config.toml
n_layer = 16
d_model = 320
n_head = 10
n_kv_head = 10
head_dim = 32
d_mlp = 1280
vocab_size = 2116
activation = "tanh_gelu"
norm = "layernorm"
norm_place = "pre"
norm_eps = 1e-05
positions = "learned"
qk_norm = false
attn_scale = 0.177
bias = "qkv"
tie_embeddings = true
parallel_block = false
init = "normal"
init_std_qkv = 0.0149
init_std_o = 0.00263
init_std_up = 0.0149
init_std_down = 0.00263
optimizer = "adamw"
lr = 0.00157
lr_mult_qkv = 0.4
beta1 = 0.95
beta2 = 0.99
lr_head = 0.00612
grad_clip = 2.0
warmup_steps = 339
schedule = "wsd"
decay_fraction = 0.803
decay_shape = "cos"
final_lr_fraction = 0.05
batch_tokens = 65536
seq_len = 256
doc_mask = false
train_tokens = 542400000
steps = 8277
dataset = "wikipedia_en"
Each number is 500 + 50 x the weight over its row's rms, rounded and kept within 0 to 999. Layers, rows and columns count from 0. Numbers have three digits each. The size before them is the row's rms in percent of the matrix's.

# up: layer 13 MLP up, 1280x320, rms 0.0751, rows 252-294, columns 160-319
# down: layer 13 MLP down (transposed), 1280x320, rms 0.0773, rows 252-293, columns 160-319
up252 096:509560616555520481613465510451561475547437566456535540472557542484578542511557441518570470458556501535458469492476533514521477533463519525517503458554551449568560423542483429412530569486497491576574438474521519492424460536483463514495579432439545433486495524428576521478463514453582541458459502522446434409448544523533541405492593503488386496499469509469403501517507539475535401453545463530537520464518531479457467535555539522531495591492560426488549546554426511540560423528447494
down252 097:610503368452478477525539541471510547454577514622497553451509509531475508567418478554518467376531518498543524517494428456540516470411519527440491588417409562556497372581487455504408611522473484497547504489474429468543560568443470425553525496546504522518538494527489527525446542541541452462483542464523535596533541561453525500511466503520550496508498526577529478510542448492486518491454447540518434551487514500524560465483469561554525436527487487396425487533446489568409594470540424
up253 104:563582454518577478520542478540440525454536488536588522499503513418522407514508375476516481466509479483502567516482437471396457451512624536467461510494400560408412525541512480512471523523496557560479457459513547448475507442561400419469492544499481467460512553451430427388554522483547550458544517417458482521551449490504493424450569480445571459509552522517468512517488517527522481516495442556455539534516493513494533496625510523524416520535566528470455469493442494601594494543443460
down253 107:557544598464489514411548518502515478444562496513481490607467497456450568526406557514404511467515535532538531592410439529572498533392580498512479479498564529416527559553482542440493531478525407382511535445518535518477494504454416540556430555529558472488450462568465467520428455495479416549437450486463396452426479420580505511465472507564520530566478469504577419514509479516432499494562483565537438572421487490504575458553437472569550552497385432457502531418601462503495443504458531
up254 107:520509590508552542513457490461518475425501475550485469460512506408517475530448490434478498484545477540566548492494422493431522462483530574479589500609443566440501511554436464574503472428488588435452468489525568561452587566457466503437531475489533555484529437492527433459497452502575556530584504478509455448467476504536533365548364469527585516452499552498484563480509570469465507454480547479537378540563549499428552465613491507541378507487554524407477453540517519570537535468466516
down254 110:540606531485543501526479497482474544586516520511449543501450611598458576443543517497489442465513501545524500459588409571492495565493524511528559619529454447506488483491495614529553436563446544456545432483404578478491502490433452559471462470516453462412514490470522484450434457607491562588493533587495475480485556510517503506519446532481505478538518449544495464488490455474429574509529556461494568567484535517590556487455488491498453529506472476544487465500475576499406477497518478
up255 099:535454446584477546477483483559565468516427467577609426503510496500529485568495370569553461514485494507609530449506542533512628451375629509512595564429502496456383511530513498557463526440483492512461465421583497495439517509451384590394533469559489430524639525494502387418490519478513557485473532523540493560532558496508567435442538471526506440460491520451450499449517559529522524496527467528496516515549581510509441553485520463517539495489530518469472525510494458492420411469552570
down255 100:470567558516495527533557490536496492540548550458455552523518505553560630507422497583432479447416522561513555486506535436431555494494543490522442454582436535475535461546591585574535563564461461514496520594497503479603497504551434477498567557547494455427415544572473521467403413380508640436517476567535562423433436440494433511568400494539550517547481478591506521583370427503480480491549434479462489501504518501457559448545503504616388503491501475457505476480495452560477479434601575
up256 097:663520544481545477509520493441543447527377588554584481536419478443529461544539447470562519484478469583463457546436493445501531465535525505482513544477529536438408530379513444459538536489465457519519434483455459583398512480512569474483503548560494541487531431602546529504553497430539555508463514487573523559486399538512587470464484429400495544435505561422587491464511561604436569449525521465542482497523473547424394455458462485564549536511637452603490407535461452440532445469622489
down256 106:470515589494501447508534566467493475557600433513554505475547570404433492551589490585443558516567525481429487469445507473468420526584589396512512508493456565537550383530557579586480413528588460530572448471571528429516491557527490395531481487438401504489455598529514505501445557493633417510463513546518590583431563496389546483545558475525458554475452434492513513542428520484573569593486513482509509456478552405495507448505508493520500495492485539498458461551430405490497465511520535
up257 098:540502456514499428550444543550588411569506541451562378565551477532482546559426450495489565566561475533431361470519583507494541456454465438524419467476453493520431492443421510602461531589447544475537458506592469511513458578564501568505540509476445443490466477499540523489533471440428428527497470459529459540500498515498511539464601490521588480477508414491410483561547496552498427543487516511557452461326492495490481499554505571594550459544585503512636444460470449620473510381563516
down257 095:471506609503514484547460461483470477564582504536470522532363391557516409388509485443544416449478389518515503502444503484506510567544553504579448510529501523442445455557440513504441538425487546431469580418418518547579552619510457450390489454556510530468517435506517535528465538563489488481479492529429484529516492437593457481556457518532477494408425541540504575466460497467512444541493483485514553460491542491556499428544556541465492547418486420456574539501526533468501481492437441
up258 094:512552529634511452455528469480467537430486474521529478527520591506460569529478446417505561487481427431445401425547448527550408472569485562514557561494389440531429524523535608543470496551586469529491524483550509483467506458436520437426501561512579484449517480582451558452553486540503481540434518464495588482473577519527519467457630486484507484488452490488491474584514488467577445563483479557509523537517492484480445471467442606503507476517478420486487459427485483456472512533398519
down258 092:503475481468448514531515458505437482562496458402469456541452462601470521414534472503438479441540395547577482473492423426490537516493554519565522508508653516465475486466585468418545496456512475448522483425516526534473490518393466542536444557462563513536479534606495478451504446466512529527530541583476496583534495455538537514513522428540543431539496455454454450466492495423539500563514451508429508532500540544495492473553481425522533624536594532510515465512476422506558469576535577
up259 104:535463458515475563542494490549579490542403442458475508495521552511493527558520404439531443512436537659583449495471446500548442420445519555455526521559465466457599541531413561503535576614534549426523506470519604576512488627360522491550526541405549447546537498508480365574553538450538552483458509507598491479474532503466493507517528526452528487491532533510517485489487507544473489517570439480564459581465453542500466549582456525424479452517597544425484470557597475497440501431526485
down259 103:507555490516478505426495464477467532609550463552493386440489453566551432509530605470409547481474475502451489501533441442513530460477487501519497510536538476623514464556561525532504517532474493590466487519445516427521498484586376550498528556416504544510469426515460544481504508462520433570490553545497582603502458434474539466417492478481489480504567441457419499519382574571448514555444557517458587509415546527445490484520431468425515451593505506686481547570468487468595479498513509
up260 091:540546435482531510556515534508630493568384636504490508477504514516536530458530472485540434458395471487536562483515594501530484511530509462500570442508424578657427431443531526476498492485481397540469612448490451421489530527534469529420440439483456378468571481490542493512451510430504512527444542491555560512379480504531542437473427530508507506471499564481529512544511430473505472506496491466509526507487528520429474432530575534510392585454497525572485464510537541535529454529492482
down260 089:460508471490599422480433484454483426482567512521545474410401523514482475504473490430507494466521494531508469479461437465519472454492488611440537594591510460419466453487536486428521520486520470574556511445461469589532543560410464445563583547561530482505435524512546523432588514536591516483501386456556510510537437439482515515560538390476494485476575502576423491430452413459535489524525456470528456504476486495519500520431458492491578535607597474489383434454585536409472472460549554
up261 090:486504528535557532524571449531504480538468483477579532443524541497542435494427521491456526494602434574547466482488472428576456483583544523564519443497518571506526552417462483474415550469501546416506441371494544596478537474469472583491486384467536515580579412495527403488527561464485411522468547500483493564456531541476517397514506589482430449523498471500546502405498463545530608534577508550507373526450517551505403529560482480428509476472531456470583477515522512521483526479449521
down261 087:501538551443445525535474463579494511504486492545475494552449431501442454499519539429491442462524366461558493518515483568475591557445457491465496421522514391470509526538426534407552379531510467519449507510490493488511549620522464549491514499517462476543537465483457511438504576482409594509513532496552560463532528487480520592452435458608537402570544489450446535458502534411485535477493523470436619547535500530501572509467461486520505450446553500555408496522506443524591598466556559
up262 098:534475581546474377543593557380526370491508498453522518445449501561472463518539434479567439470536466516530535497552492487494477515464531456474552462530414492495474487522564581492473587477431453534487556495605448487460529456504477425480411526554459439508623510522427429488441482474549513562460425532400499476479499532536614457505563515474518558440519468471479534562495497489531506521489539504469512373538474443470417515512539511552454537451427553501594478509409474566538486555496543
down262 091:526467566518453577545456421492507550428426409441372500429454465515516516510593490514578547430473541495564519534429539519533497515473467585603472539447467602617640501516504440545462579503519561485511513549494501454477450464426591516440501506481467506510473566488492449518533547533519467461410533530493463446537475460538510506502464448537474568383500534525558510520557425515493534536515570541491477576432504449539423466449447515451498502468461517489470409500576506398580513482606533
up263 105:617514467479540505503485506445479424481484499485465520406502584493493467477487474436494460509545476552559446517522543496544497517539435594528513466456450463540353459473515535439475484454436522371422505425493529512453541499470517528445486461502565448490478498489558409525584490448523486470476530438471564519497531518571530446505537501461492467572600529390545438537499479575576533543539529613466414465418469520479423480513484517418481523424544529445470465514579535501548468469526544
down263 108:431494544435609490480512525503595556452531535502429508491515461423498411432549469537496450514537555401490484530562497549474408462518547479447431422460424532527547555379575555458438618528502531512551476543508549515489492529495436446426470428495442596552459474522486488546597467538492404488610490433510612459500490504524573506541508499480598526473402456571543569408535505473509435377470509521532535508543501608450491497558488437496463455475551460467496506473486457509474450579536525
up264 093:474488424488474498514530482451524470493417524506513514528473585465515465445443510487418355578553512554541424453501531550423605535506490434510571496493502482453536486478407460455500390482470569487437547538602553624523616402555466525492470478438502488461539457510363458433443466507475523560473504494541572565501584538465547453445481493562425537463497527437569516506535499554497495505406404529468580485546548551480434419446543516502477412494503564471430522480524400492478492510469452
down264 082:475443526513534393436435472546570496365598574521404460520554519483425477475435490467520543485548544461568440605514480525470503504614657573488467471535477512498510508549511406534542477497374528494512520572477538406529580482500579414502518547462491496570431549459539482493503612515492552430504523501464525443523530468534396492480506482480467521569464510536457487562581469498554528506535438509450479534458443481424454445461440485583526496520421522460537477376624513499515455592561451
up265 106:546553545557504518478504541457510523379512515501387522456464547486546447545495546527603436478434475512450472469513424534553489420496555461537498459543434563448487553588504521514471559605506435524532433386553484530562481478510558536487551425455468528477475385476464556504547474453519531424508488433374553527491509545489570376533518435520547529562590502486452489549470540499532490477483556574456551435537478527547444471551517545557592519481552526371502464538543491517541414455484419
down265 105:482549452596449482528553369486489542520463539594559470524450461555490473549569509438400482449530465455484617555579424513404553467433532550522536565488485531534521400554502430420538546451443563568583540544444476561494493463536435452398442609570489427447468545475558518532460514540518426499450469524496513527517537527507459598464492550531521528379522528477492545526498481565581482556501473437502579456439467516514474453496500482440454511490471557515429551544437479483555494569508515
up266 093:502496488420524375487558612425581466520505539540517465467476479526529488539384500442593520447467473531470454566535510464438476468593460529473464563542474386505474532527509479508514533488506466523445405558574560511564501467566493536468555479458482542549578522417440415532472464514560487439446537465573528476458531600588448429490457468549620480424464527533479520504599395513563558418496506451490456519407500499569536552546524503564500479442533431579525482500520507440498483588531510
down266 099:566565607437476461558425473484616542536553533446560557575423538526477474444467549522532528484509471489531455424442549556490535510455505468481557433395571506480528536436508476562427576523388517553509412434506537348442492540524559419525452459573548546444509444499513542472486408490492515536469568468470562474470423505479471516484480567540493468497495489441453551438436648455457511479537469411552533445533502530488458495504517535493603564570540498421535504539527400477580466505450520
up267 099:531484511432579523470557466470491510542430546441471546473455599457523528468524507499512393412620488606465480364402635465460442518534517438595521561496404508498529454546439488484545625537462510503535496493493516570483563458585419436476549471416489491571531450448503564543509527465435464505555482524522620535486536505458526540480476512485459542511524429616524526497510533544595461505456456405632366448489521506489445499533446521492508504422470456496484465505521563410526527458461522
down267 100:392486509529538513498489481537482500463509455488557479421476526491567535571526524494478465431485586483534656548467486489550499556464571541438571508478554547516604580468564524601481526516488380383484389473466432450543488489437438434570628470466325480495476506509460425429442557491453504501395469543548573466500493504582433442497445475489564563531355539471599519413571502509532497466474537433448458503533464526504492558423479569525420468468554480501477543476455521505570518536546442
up268 100:491463522507536408455576516458597471533481547462433474500404588551565477583536588503607582483491494531430564378534524482521470488524565434513509517478553531413432543505474518527421530449474427565570532449549525515495566345496504586438482560502517461520526423500510458494416480478555472459405467524584535481459621546522433515444537511486462502418497493474549362601501612575456413506538524425549490567475507536459502494447593509503545489494507515471481538554571459451535593528398478
down268 107:454463384497428470501464519559448460509528510504563507492597506465475475470508382425500515501475492509455484538495575491527485509426541459556500431580511496552552539578501448489487554523530469539464555505544524496521464576396595504491534535395455490451456442519569551477570465461408485475552547477444543498552450498553463484565541509515519559537441551512405580516441545491519479482570377522521619483483491430520498557459543557459438498579558439490529428548441548517433543458486509
up269 103:412498442457531460344548494581527528526513508564474551570478583530482541487503506486521491551505455562546460470538545507531549501515503548599494477478485505542522469556502423550491575436573465536473527514447499400577568474568486580459507561525496473536501557438427524469513518410484439559480615451465612440530451525462557543482573491566479527545517497511439480445592515506468465426507566524542439550399474505434467496516496564592552535441553460498524483513464381500583469536473552
down269 101:488529545483491459528479481486602407515536511476534557457442516462451569424469512468519497433500459527518492524498535511428552510420490463552474552493491581462505479353530367458548438536546465439447593474493509474429605457537483512429463594506505514444563515554545492562584461444502509547507500557536519507487596509504532471482405455494442514575487488570567515506441446409531568464432492410519480518593537452533501500459570558375473516584550487502506449511481499512468441576480470
up270 097:463505551458555462432526560473502517449456475482468478462543645533507369572477503508527512543454418514514579512482454467382649583513454370471472493548468536539520536574594518403485546529446467484448449472538529543490513425549554563471530562438500547508457485426396482609488555463463555516464547547544516540504536547507504461517532529469515416448478525561493506522543467561514558521396496588531392527439527552467508495490507548421469496485632556506432477475510612561592604536503390
down270 097:498519465541517561577485483454549459523537570481561548592401508521578451550574437523524496541482482499491479516505544503496424463495464606516476605487520412492469507512419476551625515460471473496461490474486569455612502480535443560471554479406514526532531416416564519450415464548540474420444512588494530435597498486494552466503518450516490482443438418445456493446487490490495481478609518430481495458609511460518515503465460517510534495576529496524560475528384449556595519457489446
up271 097:536468498467634487499526594557519462456543525459527537456495578522515548455537442466520585468569483537385529432534476443476550520510482537498601588449496474449500523472534573612572472446551504487529567414488469511539570570554562442525524463415598505433491456415508517436521460486510510498427460568486562421450545536504582487444467580501545513511567426511472521431561520472529534482517469538414535360495387515512522527557494481512533572441442413570534460457442473521542501581406522
down271 097:483456477487504500569509484507546500561552553518478436453409447459577419564495467560500401560491485458532504491440493436586476490492426449529548534479527559556571509545474444407507452518521478587518442441515564504514430476425539510581419447503446464462421462518425457550455469533479568488490410519380386452463435521479479508464529420507538640439508414555470458565459471577507467462554440568563614478529529470473523553406465550447457422519516552435578558467604526555459557415545510
up272 102:461534545615534526559544531468445523527461576578539569465499509572513559458537542550569439415518444551558447519480459540543488464538591481443542462478398508418497458524497631513500577524528443534473495471512546510442453523486506542478459446436405474400447537456484470463598587468413473507549570589412575475435446537466488501460448504514486427567568447534428458463480535494557443488590415502450476507438488506457476529513472510535466475536505448448571549580522523507466563502469512
down272 104:492498584567615474491519539563574487429480500491521395588432535463400499528476433530567469602465484431516347464494523494421433473424402390498462433603565455515539501483495416539517534429521587396477458549497482533502419426513523457500546537542463505562486550542530560491455399489552551504530466466586440543549596508435517486535485467475424483540464509532530419463588504626545440533422545522455437537522537473512495520509487489480563544496549539536460465475399436526562521501516407
up273 100:512478491496528514472456489410466470431479500428421597503547506488607429474528466489505412504535556514508560452511489515474482371486590497476516430418429495423470467505456433569457554443441537474362535491531550443628497514487552498523553540477479477541528578500433440489526481456555582477518479455525519497581514515522506445458460507471609482532453446564442625436508419445442469526366528578477524479474488516524477462510542541564464590478480487502459443545496437563436507503499467
down273 098:402583567580483516546475587583472457471501445557487405491477537497505447583435510525545480455539534579490523495481565537449473532406580608471520509465526501562510520527464466485506509543497523465540424470465504436417576448542534557538464544478546492521515373507462515567502523467471413445489476420449465454541417493534488610428532495513559609460529505498526508559521454551503518538529555395423443549503513460453609519486427523442500495580500535572422470525568583565530501487544571
up274 105:580456468648556500503505392488535511514520511533512458511485503508505582478471541433510475484466474476539454501461511492437549578447538427469614553568399554520473516495434488457399488488414423528500551530577515488448589528471591577519520530437419392485452438559518401407525580465551553449463495460454519475482411543453477492507554486494551447441475469486469480389535528513473507551508568431506563533532504523481487506498438489533465469422565408464521449526471499496429591483583546
down274 108:539438510527549582642445518468468535582569544469543497539541497481492555581509478489510493533447508515652464556491460540382470443567463384468488544457408512504550491489504484452535501480458450426457500374544442434548509494547490488564448528480505423459611580577492467554515546507494459504524594436505443450563480405554460454518455456473430502510496425522499486508528512497538537493509506509482559461582424513480528503538434538497405480482458466515560475476509403649525607438517434
up275 099:531522398584470502561576430415516537516446548460541545463593539422478366436541494521460447574531516462508481466497565479491395459560561478509495441473445517511533463483548499485480592456486467536574506536529511455555468583460500453467498526551587522508624454456487501543480513467453509581510512496418495511566475497441554521439443497514441486393472546476441540481484513462498557610495440556540511461452420482432505509523499515459505630466574515526468534501429536566548479512573567
down275 096:416443575543561581512466591484522432519542537457485552513422468526453640467511543455546520430511570537430477464470496500508523489405424528512531562491506479526364497560417501602619499571524500428583503434360446489525493533471436492493525438455435589461433525588522512540495531496531479496521524534431469503500578370563512408589462500511510506457493462448516508532454484447556455504494434412587519472436519442473443512533586472528491498560468518518482556466457474539456496471574547
up276 094:563525428559488504496522466501518474478474457593552435435554582564603536464375475477471538439546454475533461528424405510479527500509680547469454408513510416493521504548539470516492437565549434526475533372488451574424504557464524495541539479498518522484431424507555549525570475503588591528516500519467488582470566556520557516439388475490396432536523502521534580540516507512506492559495461612475530482511479518493516430528544442599498531518579494474513519467498460419525514533512511
down276 089:531433470531491519517566480509490449454514586575467552512485474495465462481479536536483515468542503461545521420444392564507481481395379403537461476453526532463470471469578525493511482494569420361428470441457508500457417453442506526506503551543501502510499587516296507465530455484481524483523394501488549554562396524528538570564482507495512495530436418578486528504521514510517431564560510557539471510469533568469536440497498650462456534553487539514488538464552583505511576514495506
up277 098:557569572472458488467516471500529489430536575416504502502563511426518413520552611534549499548509529466567521566392519507489423572465567549423459548460481562448491538497501441488489561526482432501555416463552539471542541416449501532384483619488539426437500472513468420553503523475592441445560477474422439606535512528392504537538533418484484554480553524522497522570505504488532505541584520475509484486556448521369508451541485483553448485496407486523509408568469500526564545484505413
down277 095:529532421521526491449460485550474520527528624525469491499475507517510487515476396486456486574494476474501475433607403479509512479462422445459650513504543455528526496566531507540553467426578539454554482512457572527506432438507547558427456480379551519529439501474525483477470489476465460525440455508549543434474541474560594470566536583514445473492470514460558574441512455441528536520499543458470517543468585515499435538456548468535429512467525518462491470412592510384461544484518542
up278 100:534563494516459521536549416458496487519455577558543491486594568533510517505575527447471539469556506614460433454497479496527371528544561476530459507523499481507583429411478419530483554478468488584480528474471534601387577525505521496429513531422491416586519498515548417506536447457515550462508502511578519419493522582373495538543480530505456491547497536522433522445581529585579468607515451445534530495449482475509505493505532525459448536511480377577482526522460506394550451463437483
down278 090:552569511449583539433543470502411526459572498498485470546502510512468565447415568447462521548524502435450471496458450558517596470534443555543518565522428588463529637561576512479561495499496518573410517518413548603530574504509444555572507556530490454516530439505433550497406429608521535491515538453482506559583444605472460514445451496522521432517518463394425544476477495505505451466455439500499577564475599553404473464519488539537515459471574550460522494474503485437481464494502432
up279 102:535484523561517522572602478461500491420530417508621543515544499601481497478541483478514509451567436473530366534355560577532483526522523464572500508528479389485469497535409501437373475489488560533468544471495490503447603453398565479493608409469521516498485472500382561529608508461554483458417468433431479538425418505538555448551420515441534549499605455593410505551472541530458510540456584490553506493443545570476419512459465505545585553419540557486435481485539511441456550442503479
down279 089:513542485438526554537452545481448478512509506550431510587423485468551465490563420461559482437532447550405480419531440503500563454494426432507519532580462446473390518357393519546536534498491509436450499475525508464542546543470596478439485455439505510512535447424480531520571518519461570501448479509554530464508472507444485484495464538440539449526530498409499485533356559520502527530452511517524604500435573498487423563461569394487506449511540447538474510541563583514521580458421428
up280 100:528522416522707509502521463520467473489449531514563467450500517425552471467434452458541498499514421552482427439504439484470471468510621455476522561484422455483521538557508536458486579451522449535410471432524544619538504514510588556516555488505445554577528512450447468454578457407501440525546485542491570348431466545533515474461546551537520449478544486470592485370542521481551461543422486510593517508492506690536433435533487452521519595430567500428527470514451566493517474441526531
down280 101:556563403582573499480516426494434480470550523417466439446474526502583422506506539517468485560556440528438531435454529455459595487491502563487483543529565462607532564489554547494528522523488507471451498471488562511628447543564486406448461561554498485542521427509526492485552459442518511451565454521380530467401537505557525476519543443424527488543450524546508567524473562412561483522521552541528451512489529466482521503395552502505553467464511373515493470569491484536479449419562462
up281 101:534537516532542513424512561528513486475485537432529438509456515455490419586444425490550447533528549565485545515544520515495517391493533515633580503587564414459462460479542485453514497388525530448500374502490553521538538528494545557607473560508557448525524512494570572461472508529458469491486512488463523500529561519592462439435517489465513476418507472543488502442538560536352603540514544514532400485506508495509438468537406463408446466523474452561539470466542355595520524412536507
down281 098:498536589481489406502434518474471448511594507555549456499515461392508520487577510534420523573554467555507502508445541403520488500502536552493515433442539442490578494498582443532505467528501538448445503407491447471421440473448459576475538540410560435517488394562443447515528433459480482420463580519531526488497492542516530490495499511486571462527471517569442465506518443448471373541547521564509549531410357552419544569492497538441494502532491537422548508560521536450540533464547566
up282 096:453514484404459429426447538527490572553572455514529414449459618510438418442442429549500435463546553508530520445450496462446632487521586444509531476474450434507466495513521494519477483519493528503477460491538542483499532465562435546426480475464412439452440485513550413427565523494498447507563411509446554598542535616561515487517570483543374524424557447476556548497599439523339589551487403492544478562512514481492414457466494499518432510417453518525542429570530502483507470516495590
down282 107:488565522498467527504434431431539465492522484476435587583591415484523490529525485486517496458542433465523457483586494514516459499447425515490414430593476454565563504518456508516538525478511577466551474560535504464460534533416468483559538524476442605470477570505468556536520511514528423410535522541465433475395506447486441533447449614539413477493539497556520512504458535444523602468537514499455531537482529554491585447494480484504456565558547570610551528533568459548459541592486501
up283 104:563535491503382456496593540464486529561481559428514500536460537522480462515543475376499496479476420634498451450447518552569427487504509502507500533545445604491457516505539515476454543459543460454507458468629608452528514452537541514498484444496488476504564480463411464535465536435517459546554446471430480485491539563459557477457561488566484536449491514439477520429528528610512506499434487592602555428404455537437456519598527410496456572521516545431507461588553530491550539498509495
down283 133:542563477530437547544474512363489444593508499456432483418559522544557471415476483560541540498533507556523456508483468447534478464544572456506441556500476479587487516493513485483485504502490452441464517479421496386592570510514453514498499473576519443576589451604523604436555589462470568497556563530495476524424459577565536453456564473466494472379542491405486495442615534516451588496550492577432487500444560419542531486493482484580401537459491456358577502542502518563475483462437486
up284 098:518412551506547452522499484598521476565425600431523482494552530506484517442495504472516455532562480552582491490488496656657460483485558506518532554443547493433592497553578514417584488499566491525518494550478665484465436412378510546481518520472568474434492528508502506471601544531492491568425540445561549506451518511435551477491505506528452451564512547615447417475531460474469433451516538490497479465418435521441555506511522533387567501561588520525406526538547478482431537486533503
down284 096:516467446437536544530516551378529512565466510468443541483470497580463527530600491510488596553475519445482413528444532509449560506514389489534512457509497443592474500484508553435380475483502512426456476420549508480589559496498481604569430478437558500511483430518479454560482502534521475471551625485421360495478489503540538410568578513486539543478391507450627599497517522531444561446509523483458608548517595430526435444477421537545480529536629458469517499521583545447504394505513481
up285 101:510579462531584532429533517455457482345495569546550510410528496526465509500479471415543399483555496602512425561464541465478451526491535505455526549619521557590431431574540508595454547420397518564590461490534613561558511521543558461500541433473512539441511515524505543511461407532513498505458493354504489436473511518467473418525575529502547368417474450526413501556521558472495482469546449464611430491525576635604429518574437486543500461475548484460492459456511515547499520439465524
down285 097:488540396470504550550511546549441487542502513412470497535427557434506504453430543438551543444635517526449588477561448444570555463513494497544513519526473539507511462482485457468400512537474509451449447513487525512473443446522506544500504487549412535517472408489508495538494503481466510430434462475521539566564503445445451594565514570487469455548469487473490474517505533453577499542500625483498456519450474469438553465466522541524548498551533521560550476471449485456572429495449469
up286 095:632580476506528459484570465480499524487468501548492510454466596542395453434411467552450509523502475468474545530498534548470457499452487576510502582510466448461498528600452483547505515466555454408377504466586484477477477498503569461551589463517515523532577473495523468474517415487475455478459494454531625460504471515422534468584437517411464518532478450457525555471491463500479506536507520476526515528519430570571492400519461560484435576476558433464513506542551574547405491524482548
down286 095:437450508569528432511462405499477478601491518455553513524554434524496601486552581517486478581538512478475503416438612481552615587409564462456478545533518485524456537500503609542498442470429565521517615482396493460438523523481424524509506506487449493568458581494531490544567497539510538503470542490468531570465531347530464505435460489503458512502546547488497468565515527599469539482527494455576470415482446480507542566549454380493542487502490500598440542545435563502420435518493523
up287 105:573481535413463509446438538410414441531475548454561573539473514517618523481558516484546552453525443568561533478493425574465573380529553572541527542523447577437532553497479525470383520464476499412430523399569470462546589451480455477494535514474473541542510488516378502543592393524556441538603555462487462508470582518545502500427462554495422467438483539499470476459529581608582480554495473488530482519468580537513492481548551524461541585420513346422506452444550576512459422533432494
down287 108:410497514400509474495470504581529533554454483595551453441453502459531484527438515540425470551469527583465668430506550476526617584542557485519459565487429470503536442577482565532574563544536509480426542528420500446422505476524502582444510549480573402497512506433459528491526557493516517441507548562565554501551492472520477527472457497504542464491440448512522497429465554611431462534544551567516497538468572523492491461522466487476430536396556501502481508560429558429442442468559541
up288 101:523555454454474577565465523435455466567457475474505500441524458424549593516418529504593429456485455544655449496527499505496502548501560445495416571489402460468476506546574569402472442474527342576457448519474518462416596523547432500474578441462521496525585513387543572515495508447557589499473455583551499530478482531563524501456470491462448582514490449533589427534511481494562539463581483464500492518569521489467499462517457488668425535436500486403574489529448447525482399479430526
down288 097:433388534464639435450451467499430496446540442544476457494489483551430504494482463507439440529486410461521582411531477492417506495537433503540602499489539536415529490468467468511563536561586584568549455552566532585459368457541528535452466523483514431427466515481436554495450479498483431574483505543565448511440421539556453567568529484491595483540447569477474475488500431551456523531564520498548525453494562537489471479506526456446494528515487490587533479478535555436564615479532441
up289 094:484580474482572525568510451516464627585411639538516566425527531472577478482556492483530455506499467506502437422451588542490534433434566464451567519560540546564469477512488491502451571474529441503563559472499576505504565449570434519464466630444400429444518457487470384459529504451515584581471480451448625503462483533560546453468513547454545567515478477564580546485498542492553481495518527518534535491503401455503477521460467440437511490513495490471569474575546449498544609491518481
down289 087:510431447505461487473469442478533480468505474475499631490518439482426497599404490560552417633510394595476527545436504449479500546422402398442455544559490475442494504492442485446504491506490574475541567549459516505467548535498451519502559442529526492548514443475476591512491529465492545567518439556627536424514500510398451390505479521569569510540441478567507545476445501487512560498543508511559528547443554421558506442544516570551438483536533445430482502492452453429516525455526499
up290 102:511492515532539552485536604541517472453511525449526441538496527493389484515470505515473552457397498585507457506427594561457520494527498491545500545436457427510494586517555574537451512495512417541351547514473467490420524413543459423459520547456492540515504531503433462428504500475536522597483574447485548516480649499515543544423398501580475506469530490422484524566561405511489514450564466485562475448503498501572527484557491444454524486596526521490466450546587479453474547445487527
down290 098:498466434563542501491456477535513342497474496497445525510502485559542487520483466463502505499580551479448516465466523425519511424470528506533424484466587470429545561508533497555546512447473530581595552577607396510554524518586484528535485505444395517443477542528512555434445427440461469585545511469470529516500526607444524377478513566474555523503500490476456550572475547564489523485493517470512592516541549480507433581529502546535526568448508551590584517478453533466482469551502426
up291 094:569584476529589384485431414561510536406473487419550403457521520528466488514543479590570419484507503483541396544535518501458527412514585453453501427444519482561403454591496485507528465484482502501492528578523511435507507508532474547501537595440507457437456454412449480465487409563472500492558547476478463393485492534539493499438480358506512422533527428450513520515560510529562567485588548489506566559505532536510521546379565395523479487492481527515471480502528498456528418448489519
down291 090:544571532576399536502528542505462392533571461465452478422425523462449504564538613550452449541455490576522480386432547478527530546416498515450434596511540483449506573528515521508434536562527477535553537461416465493527495402547476482516471600531480537497513405514579443570548544494431485491555465441523457449516453528472408578481541503558539454463549610581568511508532580561446453592499480474550547504436433504505528442493503519484438509458584611569571530543544529585471448457446534
up292 105:562543455524446518522422523397565464509506397486462495471443554433546506558429519476516406587532527563419370565529544440526543438486460455488553420505416492492426465535490439574492400510526494582466539503501536504525539515511461538599474484424512492539444471468475554454527422452460505518468475484473508556474508524551542518535473473455476390471513473489452434383492527494433501480471536545459472478496523584513458432520480464475558494477498490538507408498497596456511491455439531
down292 102:514531499510465436472478493456530441537506455506418482503551398479469481504457593458480525506452513422458554445584492486506526491561477509499434580531463536521493357628404519557538530535445494449473386453477440641481522502394534537548465506524465466540434536488415586476441591512493542561512527468478507583530496496457477518518542470547569532484552527571558477503525531546441509579491510496456429436486510482458515504420462533499503413540468526469533445498398511536524548528536539
up293 100:492500510514554570535585503474537540511453463457592516553616510449470487499532522558463439542560545554575559526527410537496457458455543501528487518565535565557507478634529519481457463542440561491526510523484557505498475468435458452501529571511514422440560533430489442531554525464515497507488581377548548449401550472492457454454568419487588426422528452518493566524492526446474495467599540538505436567485484474438482439486539518447478502516494550427520560489540467517522581470411493
down293 096:586504442467503474485562497466557484596602523554505581494451367556508544501596488464521577524507569454443417567465569461498570540507451497503489520507508535431535506447526505530474542522522443551493472533559503486544536596504542574496584533525471536532418529601469466526423448562469453512465462505459539524504428310498484429506506505505542528513549515549554426562383468552529459465510435465495620463563484444586440372514509506487505495454455470578532426493413471426469440517466490
up294 109:574574407544585459552571484520561501540463431563550487586438478525502521493433610498525563491456532491454465477527567514590444519438542564549514505448516426506535529556450509560470551447488496630514530462527422481406480490460385537351509567526525447503534481467568514438531606508500529447422497539453499488531458535448538553571594435497447482449498397616609538523528541574461478507514524565501432540460488595550514499580578539536471456502431558424501505566510450574459538436510447